{"norm_eps": 1e-06, "positions": "rope", "rope_base": 10000.0, "attn_scale": 0.125, "tie_embeddings": false, "parallel_block": false, "init_std_o": 0.00446, "init_std_up": 0.0209, "beta1": 0.9, "warmup_steps": 280, "seq_len": 512, "z_loss": 0.0001}
Each number is 500 + 40 x the weight over its row's rms, rounded and kept within 0 to 999. Layers, rows and columns count from 0. Numbers have three digits each. The size before them is the row's rms in percent of the matrix's.

# gate: layer 6 MLP gate, 2752x1024, rms 0.0216, rows 2040-2106, columns 128-191
# up: layer 6 MLP up, 2752x1024, rms 0.0223, rows 2040-2106, columns 128-191
# down: layer 6 MLP down (transposed), 2752x1024, rms 0.0192, rows 2040-2105, columns 128-191
gate2040 107:503430558507477502548508540541522489552527540508485457502557480543497496444538580493533498553518500516462455573497458532533541488449542568550458508600475557563508551481483518494500597548462527
up2040 108:532518459519442531499526454565532495473477555513498463460550454488557557519499522475451549544544574525507575519475440494499520514441461515582583453566473559497440538459509534536502550561477489
down2040 110:493522506549458510445481488472460469482520471505500542560538463445524489503492498502503520447481531529528546501485560440551453519549490540475513479433445456505515493504499520500565447462548482
gate2041 100:513506444508532471529484466518489463464555424513436494474502444602492431437471445531461501470530461532537502485485463500527468547543559498431483576531583442521525482461514466541487504502493550
up2041 099:462561462491492542520474520531470497484500570567492488458520489523501569462453476600464552517470492501494541507508456486566482516446488383499417517541475484491456545468439511518523482536559440
down2041 100:522488520504549518500445508484517510445460505474430474453524462420514507511476514485529511480468474485529509462491509433522523536527466476472467358559502524484593450483513554517423437504507515
gate2042 102:483538486501467489519536514549550509509514466492433516505477495576493503540493530403522453505451565520538475513540572486376529535501517540487506390552484484513464444513595560476497501453534447
up2042 095:452450503485460512560420444517568475453389491502515498541499487494500513486505496556503482538611436508470458493542474438524457476478493481478474502512501468536427499471461495549522518579397527
down2042 099:504433452538421505491496505530479487460527551487438461516502421477501452490462498441429454450471550553508409482463503485547543530527586525475467519502552541514539474457492498488504489514494453
gate2043 097:520485459495555501548536468521563383514525436513492468418525548502494515475471508560479497495524457511501417482518472473479477489475539612484452484546445438530446501465511499467455529484529552
up2043 101:539499452501560552501505566478488525425479539500489480450442573503466515544534539511443502466498522523474495432439557551498530505538499529485489496474434451480482442493454500509570499508536508
down2043 102:561435565502514447470499582499475533520428530537481498504527511576505543487494454479540556482544526507430504536530498537487538511476509527439451504463564535532518514504595509512475491487472481
gate2044 096:474538500522428535522582495554513475471541488492504517562407491545432501474506493471508540571497505516563535496507488449454523509573563452431543519507518502517468582556542471517497496454561467
up2044 098:468614499528513478567476423509571500527450500441471493463479484496497468489501492496560467442502560570481385526526503526502521512444556493506555454496506468559499498495495477583500462477397508
down2044 099:524559569588513446482561499479473462475519531477456453545517506512451486473477496502515509509482539470472487520497502551452471448500440470504447484543549491577485497535435543534513559509483590
gate2045 097:443541499530477445508434409544484440499499520532521495551448550501499472534516434481469552461555498449492505475503460441498424444502561424493454523555492569575523543447564520499565508511512510
up2045 100:434521494521507434508452456495494518520420499528503508487467488483550510560491509466453514470589469431478526482506557453494433478510488488472486488586496549516538559418543513520531517473553481
down2045 096:446554489460512526426491538523470459488502496511477463428515496493489406474576471563545505508512441548600525513476548461521529491453490438465535554440461522447448498529487500458442422566441494
gate2046 101:415455485507542474479496493539503515534482470527490561563489505512486498557537516533475512440489536476489489532527534491517485527455495524511449475522497489512431486493500452402503509508506491
up2046 100:490515404501487506473500440466543474479493481519514464554575538546458472509493511549515485442454404466569446499491481486497496564457519441513407506494436487509556488502460452495445507452495553
down2046 098:481452465477529506446560546540419468478497539459561508526522452483504496466508500519508530431575486557587465466422531559504596515495476517537504571485514534490549481517466560424450454556460524
gate2047 099:511468498457449480530427460548535532498477491556472497529488530507445477509467461534506506529514566533574454464481560423456435510514463508519543500479480532572528499511510510499497445578578526
up2047 102:463471462430472470514563493485475490439532522519487420513518467556524510548397559482537482552506513463565438481522575459471551538456495513548479574527556489536536470474460450539460488536535463
down2047 097:489427477510472475503588534489562499508515491466536440470426503525496484480507486485524461453547541549507473491430503550543503533442482470461474554518500539425481500469549487573516493467483458
gate2048 100:477403548493459472491418558513478462535496523479602527568513470441521492498448468486454467425515504611497484500419538458590443449519481445446438503491552509505524494429443435550466477449452532
up2048 099:458496506459536522543500416552480475542432453454481512553523511515516585490492469461536503540490545506525486479522439508439420492504438600512501513510542512493439490526479524469490560508524461
down2048 099:495481487509479467445443476443477434467523443544471515584455505470416434556524518529515478445542406545475465493515511485521505503523501469504522525555533523567493478473495434483442529444505533
gate2049 100:548510562483565469474462524502522492510567482476441521549504538543503503439553567522519518499492520505570526510534474493512501478476459510516519494524499513608481525507529512563453473532485516
up2049 104:561471551490504466476427561503516462440519502492472565536544444515464519525467552478577561525475464517473575547458476513483510522529534527457444499479530510480467499510488510511405541550527477
down2049 104:465477572463474407501535537493372527425509509435541579469515515508513519568539445433499472484513482507497486511458518503493492490600474503523487573458475480508547454547530496595471546598461533
gate2050 099:519486490506481489495483464562513463494508454497473406495529485538491508494484552466417444570522505483493524521537546543508515477517509483509480543487500499460493509512517494449493520519456504
up2050 100:506513484598531446472439466446462514484500460448457481504512558526480526506493543497490469565498509504513442530433482464533538513440567507525417507509516460438501450531494462509553534546447490
down2050 100:528493542428555477523519606524557556465510454506514453486461434527502472541534497575397558506492505471469626505500535507500530509574453509431504418471442493479493492433466519429538484492534554
gate2051 098:534421541519476518541491519497452485594472505473566501421554455493453554491517491492475513580442559539479548497504564500564457500672537529493499407554542453494502496400515453433531551513428469
up2051 094:477435473448483575480479539580518465455535467536566460507506487518526443422533460492497529507456474548518529392499510461479537505488424561490509531501480475480559518456511559415511460483481363
down2051 096:487527445556566452545468520499549540560522513512507487465607413434434472465510499486565583520552520474494517504500555485466489531505492558483504526516471479415463486483469422501508453467536432
gate2052 101:529484545536538503432555491550537561436563518499486481431522545509524497455476580528512508495566529520475500473421559439447540499470601548460510534432543511490442458479578502442496517464475515
up2052 103:494542514452509442453573510413521534442551484507508496502558532497467461538534567540569471465501458508442460465527446521542517485490570508455584491507544494533533457493511518473521514517509587
down2052 104:515491455483503491500537433499485515490600485477524525420574531556449465524500510512491509583545515538500439506489468504456538597434512515474518487487503485543412468506475530521514533505457573
gate2053 100:488519555514412529468451576549503510471494561491507507511501492517555573559498475443492551444502552498473473499445537478428454483462405545526492519455433523460538415519458497549447475504474462
up2053 097:468519538488475504448518518478521463552470454587464497551492501487564518472507522496532494501472515463491473551544494484506557515448544565511581525456507471517502456518489476527547510483547439
down2053 098:443469476496514439526536483535601561577498506543458475470510585528526508445505421440484511490545445509574488461516585459545470558523516480490504489497508563472482483580525486482528522501469535
gate2054 101:491499465550520488543435494446359525542482550549439482582495470512520575502439416493541499432442587466451550558576501399434539535472501456488592551539500526528465555505502553537490432511479519
up2054 102:554490567529504526501506543442471506449423550552506472435505525496588502503504538507494555562438510532499531537489450567524473505518500503537503527524510483500501555493526522532545525565427482
down2054 105:505545564487507513556559553450479470519535488551466510534516489425453458540506526541498528460525532516474489540485484561459463428528520474501510531432456491554499519498509416477553484539510441
gate2055 103:499520437528521428448498498490532542471546474499585471539457439537577517516490566528555525534546566509492444490497574525440478435583482473464426598566523541459523500570517487462534499452469488
up2055 098:472517492538492537474487511470533443474581500514499499523546496499475518471527507568430510382503548475533458504490514448571524492550502425435559484502497531493460536450444471457427443484486549
down2055 100:473547492429421497574493501494390489496493477463411465442559526460445495558484526469458453483554455496521490506454460486551490496479494525553514518535429490535514434499559527485531550538518553
gate2056 099:558532452525513474575481515532543513458468496420497507582501406528486446514537550490565481501502498483526535496483503530473431556503494408548476537461482499532491507469519475496480550533492484
up2056 098:494533513517538472461480567495519520492473516535451480421473514481500505404541447534527516507560469428514492526527450527508487479503534546464483472543515505401501498491510511500547530498569527
down2056 100:471481504504532531525491574500516435546525529483485514488556510549510543517433507592521459465415539454490448459544505592475543548483509487488491488519455449522487539518534567456494442532535496
gate2057 103:505482483473477500483535410486542472538549489443496515518476437453498404513500594524537462496500478506504582558521577513447513491517520522595528512470474478501485518553510486475493581486540534
up2057 103:467460585546519499439526485527474503459454565491497537481472511497517556460491510539538526475467556494511441478450528494476513513525529513511481490509544514442520494440483577506462468476479559
down2057 099:587480526537519551510492561538472480455525498455529556502486465483582535464531407536465516564505492447514443485515463561487505522516560532536542517552541494536524509486490427526494455527567523
gate2058 105:490415522594457419545456566563565463497444506559462551532558499473534521529566467515538543519492550550508480523492497473466463464511495536438537427480449474497476432441545485456551486496497429
up2058 117:469561502508492574482482475449478463482511435467602513417426486466493483505555499526523502478504455449519552501488507435514519515488484477565511504489556526510530566521438498567546484539544531
down2058 106:546471500579464442593537525585560533504518531592482495567511524480466470504531438477494535520507501496461525536520521566404481437459500458425505533493443493457509431497557477469537486471469438
gate2059 105:465546537468487458424513450505561573545392507524523441522420560529453502435451490422469527467513515542586530472528504424512412504553548478512458422592561612485522427484467481551550468497511477
up2059 111:544518441504494583481513488548482497430466513445491507518536476449497512465467497550569473508492493465448480529536511573532496572480507506503595471482482450552517515452460483492538503423479490
down2059 103:543448450528529468512492465558445475475493496593545495475491529414514529459477459601499522538552536478557457553557492598493554533616467460511564443481433474488529525474448492507513519471573520
gate2060 098:465524526484452506492490485536540533526519546490447474558508416558478527494566502520488460538490490546492553457510480408546465411498438562466472418527550482567450481555517529487508452472426486
up2060 096:442480541534445447480417522513463522551573601515481452547597542564563495499557520531522421568579518435533555484563502449592489509494497451519416514511524516556398474467542485505488530507434482
down2060 098:442474473504545556506512537492472415485560477455452534397486484479528502554480546542516498439494564450515562528424584562505531470524433541529540489513522479488537541523555506496472548509519541
gate2061 102:526504493486552435491467566503581500510530629525450570462532474457497461556555530515560472540547482488464488526497496453447571608545533468511522471535548469493526509528545516547517464525492394
up2061 099:498431457579478523506497549492566485505521549511480492514496516522445505516551510476469515508455475454505548476555494576446517520496481463450471520485468510605491423439534467518500494461499451
down2061 102:486570457545520565549519525508534485455510475522501509560476439481483505536502499467481424502555495451503450572451508465580426600442499423485523508401458509478507484482503455523543539516426497
gate2062 102:493490431441523511528465553543553526410478474526583473480509497478498537487531468503433435539505560464496509504496480484523523526480516520507510498405475525447482463533514539467570508567545549
up2062 100:491521546533517562480491487543506527460493480514513472463521580471556519503518528526522557540525465392505486488504453502529448444469481543514535427508450528533503437555504515507500490523476532
down2062 101:492524531435534523424474486529517517510517570516476504576454451450439572505510446464440472474471533493476553538519512562504510496604515433473468454448529522473464515555472577435543483557499470
gate2063 098:506467499483432561490472522493416536533513471559498530523518506480474470520538566481409499543532472503428465548510440535464509555440510493526491539524507570569485537498513497464491462458462432
up2063 102:452524529501509500438527426531536477523492497530451500524474420568427521453537438476470470472507519470579466481495519498451503486436490542491501515524480489489507469489498544462575458520535507
down2063 102:513507557445505520496502507581429492515581601433440480523546467500483515449476533509502522535515505503516500487549479544448568545459513491541524525510583527461546513519520521477428497430491461
gate2064 100:443514511465513501471504508435495507413461531535520487458460461469465441495548507463504563503525521505514437553476493465528517531520419476550565461489536494438505518429540495475548452511508495
up2064 096:500477499509511523438532463420527490504479573489487492498494500489418465411502479477499482585559501448614521512468524516443531494511497518479525524502538454448507407500447530553513554506527466
down2064 097:496476506529498433577525482504498500501531522530554525473510486496480461549510480542466455548430551521401545503504495536547455509505521588503536501510587561492528530457516455556541396530492522
gate2065 099:546466514411493497457486506503522530562525513444551463540469477471462562484507462425414452542521481520515463506487508429545520443486432569472457521555612531543516471522480464495415512501532415
up2065 099:610493517444503474521484492516476507534421547501508444587494552474547543478490510462494462494456492547498475491502573462477530578507507510466575477519489419507523463479503499533505448477503499
down2065 101:483540497511478500551457567545561586567443510481560549530562446517553499494461514434531471493491497529535501494440419472431444513536511519473487483544473446491542495514447636521513473544502439
gate2066 099:461536453501471416526499505473480482513481460493475518488497512541509482493450485484446571478428468508496433481553467415562502427407558465514503449488517537515540511496554500473528514478504468
up2066 095:518530493520514505566508539469519511497478445546492551550533513489495439571573571527609499501409500530510394502552471448534388483516591495413455558478553460525487495482485464486530465516472519
down2066 095:553486472557531535475455547452488492488494528480486443537515506586461515517534485525447527440516548477494541576465475511497528506492428461536532498503454580443446488490574544488513548458505517
gate2067 101:519560500458414442437515570453497522481466490495443460491557559457533452476477576423605538600510514517490400575453520579484451505417552514504478535460552583518452513486495522476449527507463515
up2067 100:507503488542528432463593508510530531395504484453527502547465509480508418585456538485468513504521538516498549427512542483525488462543520545443507486543481526553500534511552574557558447484542489
down2067 101:491520472473532530508439524475545517471493463511488521468469533510509523570435504513491550484478520532532499491487455507427482536423449487540510544491498507510525435537478466454543503534510471
gate2068 097:510463515541473461548522451454559478395481529505469523542492479502520498452515507476487487455411476445503544429571509467436529562411526493542562528506507427517520494489558500462535524419487498
up2068 095:496493491530493492532514475515552533486535420443544462507504477501495585429494515480413472457525510490442546490516494525507502461492526479460541550538516490538524538476489462491519497443517443
down2068 096:464532494486512454479527506577476504514505462510516496451462466512520530514517473436459474510551529473557486512444469512362530547460492438503480479501429538497557605535487520491519511525537533
gate2069 101:463446467550497559556509483452482473541543480463555502490474483523558524456434516479489518455502535426540547538472570516539563464482508524412585477518428469527435534463440469543477450574508566
up2069 097:513454472552482439486502522555542526550500526545478465561533442473520506498482508505470482508495451509511461449513465491495481484443486473507490498482474464505477483502505544497488488466542466
down2069 100:519513536478498555425474575385482466540571486491474548471516562512491504392505542464460521443537521484542450410520545533506494450481474494464428452455511495496463559503554563475497458488467537
gate2070 099:468508525476471512478515499505531556469513532461449548517489498516494498495444537548459517537519522520516515489485486461494552504533459585495538484578486525473485417476518495516529495535530461
up2070 100:474536449478418550412496519514464529457490516465504505567483561459485458522403574514395494531560521449520583423517483474519621465449541553556479628542498540514490475481428449562472551488451453
down2070 099:413513475438581480491420429521441421556480527479541484435562540507497448490545519464515479486542479545501558506485520486470475514555475517479481519541522441488494487503472459466497505473454494
gate2071 100:462514484489538400510484512463569508516439389609471462476472425469540464570525553539545511449535420515495465509466496506490553511503476481434424549512481501554474507561527613568462517546483558
up2071 100:440527517544487539519553551529527497568426508511553481439475444480475560526515487540439548532500488562450573526430506558420474482478528509500426499516561450466481479426516564459508540509536437
down2071 101:459480483545471543501461521483472418444464523481518487519479509484472568526527516450451537450461461492526460526530472502478506512548529492536517400501520522496415446498456474482528457450501522
gate2072 099:436487544497485456453565437461503496427521466464529537575416453532431470500518454490503455556571469452493458520509570503545494528484592468515492532469439435577407471530556505506538429534453496
up2072 095:514614497529471482435460518543548446505513425499522447530471461455496508495543455536502506518524455501516528528559505485539493477532496456507555503522435545423465544443453567473527522524491537
down2072 098:510449526524540468525487530456492471547432460542536487518472492446519530528449477461474524487443542497498475453470511462502398493538467459476493466506515452491457508496459500481594468504500547
gate2073 099:507520514509458476436517499511479502434485443539471523500462521555513512542541561479458511450582489449559494445521591464470520502478585525515452471494500421474460506509526510538488418556519465
up2073 100:477501474528547493453484551535461537563488462522456541506548530473471509525542461494548478486504494536506496534526542482479487507481506459543530521497463417537519478344488448519439530450489507
down2073 102:479508509512439410445528434537510492498581440461489445507489541519509511456487472530466526524478457577451541509399475502509483497501453487583531514512417448511525487521554544477525556561539512
gate2074 098:518499573497398478442493532533413542481476502565501485578464518497535510478521562454563516558467503414461499511534497480502477455463485484529518529483522408553503494478525538477491493465584574
up2074 095:479563509556488546494530480488523570538454467568440501551520538516587465489487472472495495527513539449555522569560469567526557546509484450461461514445551418510496482530570484554528539482523565
down2074 097:559466495538534415525512508522443602482489515502514586528470503491571472517484497574504408445514531539540494454498504498495502552509556446507434527499519523452402485459462475517473533458464537
gate2075 098:534443437530504532465450473475520506495527503495387443628490411554483461430572437530457489484459592585522545512529500459496458478513522434471492477522519566523480442487500548519446456441531538
up2075 096:534502487481468522595478475500439467544436527504480515508496578496461531437503476443454530542529531492414494455526509403494605525525544489498571571512442477517460540488498475416430492540435444
down2075 099:522460403513443553453484465501561516442531498621503543482519421472572516565472442503466519523448491521560475561506487476545553534515434483565551516455498466547579443560467418491470511452433548
gate2076 101:596521496514515487516552495458535508459437550519481471475509565528495437497504498510562484608437448525487498540451470476473524521472462515481518420528483529515482531513556496485475507514446493
up2076 100:484505438519527455433494490560504502521509556505462433518538562502463527492465486523523507549528504438470441492510550520493495482505447561552553430494516468479526453484442577469493530480508546
down2076 101:466517578475548459478484503421532547558495474557558515513528489392495481483562506486509452395533511493553588464482464522477496539544491481509445512422537495523522478548492532511420460513492503
gate2077 102:461577483474524451432485516458472499498446563509501507558417526506498452509471528584470572499528510512457459517458502430431521537480497553529456486467527447544501445505474545522576491439544427
up2077 102:408507513498435492502485521503394481494426531533505542498508482415493490515430509505523538598507467423375502476452557496482548501469486456468465518517479571540536519513564436484491541546522532
down2077 102:478509541523524603415526493476447473429528437510521484536482461529513455539532498519530526473493489546496489480500491506490548515507538498460476525501461433438486434425458456512472506425461564
gate2078 097:487534450551549528479521516442516506426532514478542519502474504500541496487499469506556540574522527450481544504539465507526530497476544490526486502479472487517526501544442489572531515506495476
up2078 100:467487520463502567521462540525495512542455568491533556504476529482548444507513458542473509426466555551505547533463545544449496507501496547500510460474537514457506469502602518443500459495490502
down2078 098:503512515530513541463464539442508455527495514402529500497511528465452541540521501556503463458507452541455551480571494511497546536489477529478557478494470538520444539464525507523445453503548505
gate2079 101:428417489400489476487473448497502460502525464544554492552557487541506466492448529573429452455550453443508467456531526491543482623593470517524513487543489476558544538494492515485532494460477420
up2079 102:560495466467524481490522531491484564461513474471456431533477509532531499520450519491479537424451518522545495566538442533540486538516524426522611505468455512525464435490449402469475486541450485
down2079 102:475460500465549475493451529429528608532478488499454536506508527436560476525516502507492498535584520466496490422495452488448520507521511462489516445526487565574555465410394467437476515447493513
gate2080 099:462503518566492439479519551452468500492546507528461515527494499564443455474506559485457480475402431578497576464509496442537499469461519523539496480516551486525537464413470539531432528586476474
up2080 097:549430471520552493475501462510504402460488489417456506481486529491540568532497535545507545495480512505545584591522426494575487505494483560434525524514523517498505523533559452491462512507515452
down2080 098:470515500476527488458517520475483513469516485444438488507487427480513657464490483479464517556432530493511519499501505473470547507519505508431504556526444458481475550517610557478510530538529498
gate2081 099:513448543514505439501494503564465510480498556431533427604483486542542546470460528515490513538508489492409441491537539489483507539509534482515507464517511567510564524557542494533528497541514465
up2081 100:497522484517473492455499508556546527528464404530490547505467516459356429530517470520555491525448518517501557562472503487478518487518568493464454499494503446448517483458522466514538496505512503
down2081 101:491398484466462436573446452494559465509480427437427418551498552477502447613459512514514529524459432518460467538512483544529492491522435462585507511516487553499407427432461510529434536441490501
gate2082 100:518405487458407491485516524486517515499496475497485509540564503498497524492478586505545472496406492491477496479479505484509464505505528480464568537486507478460540445576531443449525526438514457
up2082 097:461503509516528535513525455416487470501467440557406465455521507457505529510466449537451407497514477565475483512512568541415525480446445511457529530444488459483518512477481503572541497535490504
down2082 098:514417512392461585487504494514447452518508472529516505501503492557507505559492494465525502471471491550483488493459513535518513555474532543498585498546492400548566479539536499404451536511462515
gate2083 095:485517440473502536478486579457511582520502484546578543477454484476468531447499518403465547499495480450546518472485532363476500466456551472530515527501501461551514513519537443434521489528533524
up2083 099:481536503475504556430541581466498473487476443496574389568414485481481501508516519524454491474479565529531485483502499407456525466473543481472508474515535482507483476441499426441523480512490435
down2083 101:514475519480512429519469451545468490480482523493464491405598503553563518476487493567533514525530516548470507516460462563491481539477413529495526497468513530486473454524479547550493511462463450
gate2084 101:512495578544490475487466527496503472536499545537478509501465429556452432511474534486533461460459511457418549410447562448519535561473495458510515518534503465469487613467488525566476499446466490
up2084 105:556439484413480587465493485521500503523467524455564546464517480464514508578431400547574515448489463541565433490511489594483459596546511508479489466520445490514557540526475491450477523488544473
down2084 105:512500497528564555471415434494458530529506429532577480540496479452461504518486513478536537476454504490619515503519493475554483518467481524460469485564504524551409511450521434570531555441476496
gate2085 099:488494518514488438517451453547464483446511472491512441586541552440507517436432551530541553491549481441455501500477493466459469500464557524532541442519472495500522443465522582492492482447490468
up2085 097:431426492500453553501539436488489478524523499577489533527484456449479443509543464452469518510514537498525447526493537528555569484439404554552540493488506498535465514517538521514465543496407475
down2085 100:437514431484503459499494541478557524500521553493444489560362534458483458502503537533521549487424519454507444492447395537435426557492439424467467429470552497544520498509460508477517539580562495
gate2086 103:438507486501468491514455477487427492539443538518555585461492522508558475562526503521485528558527516502410430485507500464523471516466500510536563567520498567505416529514544476463540548566428499
up2086 098:535487556491503455468464504500470589500551519468548499450538559541504485502462506577509509510573498483472479479491551470568512469573510555557475496523489558570454457453496468604436511552563486
down2086 101:422522484470401516522552479558518555493475446516505521547467489539547566461528482461548461513483494485470524454550558528465497530425562520511557471403464510466520484536525494474489509488509504
gate2087 099:439510445518432475506482554439488441498557535556490482545534451492514476532437497529506542485526439470446448592542449456417483548548491423489412397520457470465559469460486481510483481560433428
up2087 096:504486495535504481540497539559502411496558451521492434499505482493525406554581464455557521549542478475501484502537436512531563528482455379526435461513519486540512471511514444541460524474510539
down2087 095:452492521528501464448525541447458489525464476538520555544544474539489533505568466504466530489497520500466482445487548543462434482461451578474514491481525509477583506518510447504488454504529515
gate2088 098:507522492523527474562402490450499492447470456455569535529474594430489528583535494605516467421533554522467504500530504586369547480455462510481547504500535520502468496467509521518497501511405514
up2088 101:483488490519509502473477469501508473526581444430503510520523530566519440503454498517506512480393531534447483555536425515526504489472478400519498552497562462576570565534504529497489536505525573
down2088 102:460524453508546585464425520489518465522432486494553499565486536520516482517483433513461492468522443497469428491480497476451581472501471545472502546473536505487457464489557525493494426514473482
gate2089 100:510489462484535552484429472452581491470579505486511562497542458462510520511482419445558483445536575427501526499522499515537460536429454447497450419510548469433497485507564528538521472501500464
up2089 105:513460448469463491467524470537476476474442441449529529506508528492497451549486519496466530573494546508522515502521566527493480563465532471427456508458477443473525525491520477460540504493549541
down2089 100:475455512497497475494546483470515539534472485578515506444562521572539434459477522577519466544477504542514517499490524391553433515456560502436456581481468518525440503413524495486474550375425412
gate2090 098:447440504481491446388512489512552599492472468425568540570480399514565447461460512528517501474500522510540523460531548427518388512530587485500571487511523554461442530452505546466563433496512499
up2090 098:491522568554466472516530454480502541433450502483462509555546565443474484512535415426508421597437464497548470410427505429461432526590524503456568437468498491496541476481467475458521436443506519
down2090 099:543404462496487504582495471462544495558493468497453481411505529559488502503521493487471445472445486530469431528447492454523428547499524518444455545530486539452520444438447507495440457523511503
gate2091 098:450535475601525491473537471499504540483457518514551455570512446505553464516510468507590457533499515444526525542522533438541493530489589504477465498483530446527545555475521510539513507502486527
up2091 103:475546497384537544481494521464533425538506525410503530437464541478456511411478622499443530482517472573473513470521452493467482437485481510408548509533472495540426528550523451459563463504525454
down2091 101:483511467466427507488491560552554481471471436538507550535500500476540476458485485455466499435425482472497437541521459532542444402489509581526471500510541507545477560495466450517546547431480456
gate2092 103:456477448541425499468509472530495442458491392547472547506525542461423455389538507571439478497572477549563523457475604489424541546417472482472449464562457529487490584507520526533539542490456513
up2092 102:448555453420427469572428469469476553523432478541453519518606575497525469493502563527537502442453503499514509454511557506512486574507463532524563461527486546505438503483542500470493520454510428
down2092 100:505529541601515491476510564549505500524504443562509467531500462531493454439507471526509568506488505538430498479465507518539479499449472481475477495514494513547497461426539530532522468547465468
gate2093 098:496483572465483548575528441516443542523541486533497487538527505486496446508448477572366463542550498453426513487470588473530493480535557420475538504525516527493455493484501540420456492477497522
up2093 100:527439512579522531593524500437499467455530459529453523477570455541444470552513473522465442558630475493543581552487440576532480558395483531467417546513538406490537540450449450525527516580460571
down2093 101:554533470561478503573490411527542506425515532475546487449543543415508522520521489445476489523517608534580504515414488485549502589497547516496502490512542449461464572483433502488522447526515497
gate2094 100:544434499510481470501497525498486503481550441582425505526517510462597564490528498525553522529475526538534508498489501536532498519514468531455541454481512497492527447495504446501521432474470565
up2094 097:561486481549474511417461451479536508509498502434504488493448549493521437507448472533444473556540438467546469544514610379511584539438505445538449497493545491507492504515507441511538520565520529
down2094 100:468438520548602430483504477468517543517495455480462509448547509484425530556507506461533426528458518540528506499497375538481490493504591560498523465533394437507518516489499524523529452451454479
gate2095 101:554481473524520463465459457467421397495573509463545511515460544522564514495513489518541510465510503499535550538512516475482482519498515446491463511498443487549508529502495494445528495535496493
up2095 099:535454569458433466463450491494511575534463499496484490426506458497551501531554497473499513521515552560512423498480494512514458499521493537478573514510547560381554510470547528510430469489492415
down2095 101:542509431533548485480564519543408471539558505487463473549520517454493540564497533518529475456454442488485569494491453503504597496551531419571514490496482461586543526447505520530535479435490504
gate2096 100:563460426465479480479515516479526456449458470470530488474483538518478463434428545483480529467579469527507483474542581516506520461504477490564494550441466427487504514511533474493511462518501500
up2096 104:508518490539592445524488445536487511502537543461439496518536490468456446547397547456508487519518519490474465391429503485497504524549596505491424504454481446461478530532481470535489514478456484
down2096 104:496563470423482456428493413487510471479568519448509485573508525446568519486526514421480466527477496465443507573459425461501506509487516532416468478562527575581499517511496487483501517544550463
gate2097 101:427515529526532512448504450497474520572500473516462545495496460500557537459507510503483446460471525507520507538543475469530489469476527513481416505582438489482512505488511435474531447532473501
up2097 101:493442506579439490509446495466445436453545475496558460462499509559514467466487486475462480530515552557529503480478503476560554487532529496590438585526510543491463516563617389508424560491474515
down2097 097:443566496491461565477475544529495502460569490461508519383513516532414536486519549530454509564530552459475476458462492511569534573491524523486465458558471430444525478555449558490534481558496483
gate2098 099:502523455452475498502573457596537496527536453512517511612550472453531447432512510468523487444495496483506527478487493476555537538420526469480424546516484562506528538493504475495456549524481550
up2098 096:516461489444531487516546467578419429545531499554421555526506521459543564452545488524452499402534524485502475510521558469545604501413515499530450521455507587508501491532585495532489527512532484
down2098 097:554454521475433435474499525415504494468490510507477444446474529524490548603474452553450556489556496547473468526551436524522480556546501528442468427527499489520542484471465586541493448560469429
gate2099 099:531550478421510468437442457538545486504522547572490536516551515452503529441473539566560451544459549563430448517475469507453470506442495519456499504545585494530474509470561444514506506550519545
up2099 095:483513449534469506496481580432465440474528464574475530472480494545516445507518462494547537456475490486588527503447498449543499493489529531522499555505464510466485542480388552539460569518512430
down2099 097:503505521454483547535463505474462450476455419498504483478509605504539494508520476526492461568512476470388365466501500516443440478512462493509487452461512463463539494519567484521479495422523483
gate2100 099:523538532525536491502463477544490522539579519469501493497607498474448563448453444470527499532449462493543440468492450410530496477469467502439492461539447551510566503485470531505466485531458438
up2100 097:499600474492479527478515519457467550532487541436498489457501534505486481428499475523534472533553518509573520507482461474517457531511466474533521520546533520483495555483464554485539522505451443
down2100 097:513533460437480543524459452368442437565560507503451525548518493564505450559482523513468529554563491510543460501464531543479479461508528498486513581543480502517500434461504460449578510503554571
gate2101 102:483504553495520537506513536586480493534491504501455519507553471509518461448535547499458523541425527465503481464547478503496461492443533500505480448452495428459488481428507484514567496565515516
up2101 101:527482547420528573444405410536560467512511558517470531527552478454472495507546436502469492558500495469489567488526472533513459511495540498480503474490531458509455480530548535482480467440527497
down2101 101:456474498476452503514498469516532562538519570491513521547513430534501439511486501528481535425551572460475546512476478615540446479465523623492501589526494455462554502505538512466518481428531466
gate2102 099:477513432473502517420443443502535481468387410546571465476496512530541513496540525460430496539478480467507468558491525424410486432488494488507515551597513504464458492484587523489493502534502502
up2102 099:547526494529488538388531506469500521490457441482406477568525527510456472428473491531584541499463473506487476529500469541451499460480548495538518488498576468556403456488528489490544514456459490
down2102 100:500571466513514521521489532500555557429511536528480486420445471496439503440496480502496465506475460513409463472434551495549498435578527502517487458499449448473504546446462454469459515605524502
gate2103 098:469484487515475425436538506534441490527570512466560488478420470516538425564503526546466483489547512462515450407489500496481518451508561455432467510534530502563464471545535558570491595586451405
up2103 096:559496469424471528512515525518504592484518429521532458428515479503437447533469501474470540539494536533458462485433509447476497509490539513542537477506491535547424458514503478526438572506493535
down2103 097:446563444547436554446500498596488455503538484435536453462544485460519516551519509496496497488549465493446522511492478480449505470560527507532538442527549508465504411509499583442554503407483465
gate2104 099:443468446496515482451585462516575529433505422581495494515535453524488566535499442409455427479508565514500394495499448452507513406490475492483570485523502466469532520482573533512452487451445460
up2104 100:587466462466511589510502490474442421559487532454515472444565533513527517483445477540471486532463552537466485473477487471493456478543530557506538520503499496518456472512439557510492497521540477
down2104 099:521578504509501544466477530493435469488483524439515470462513544454324502483482467425457459552462529487437466455448525557413453525434488532511497538492576499502528561476541456500394493456481568
gate2105 111:529446518557453491553442472484390465512517435555446572559439486470544475495500444495546510492432535545410453546490578482505542513483523471527519582563451540462528395458482513477523455468467550
up2105 114:502500457526454502474515458545491478510530420549429522525414482497406467466523523534540545489447537580457482457504585448490489514535524471465458508500585466484482516531557445477539515462452537
down2105 107:500463466563558504441495520465497512536534508483492505503425521471463534500504447489567450478484551501518421458509475491509567491493492439590495505493463522562524488524481464512494486562477481
gate2106 105:514440533525499520516575488548534487511549513512512491521535513526487494511453473469511535498501540459548514530576483480527416492515478536551548450568494450523555479483599489454521513472505484
up2106 106:480475499460461530446489536456527506522473486423539497514506511519480531561437557523457501489483476532504485467439545508550562590556517479487514509566563549486574407480474439531497457458444479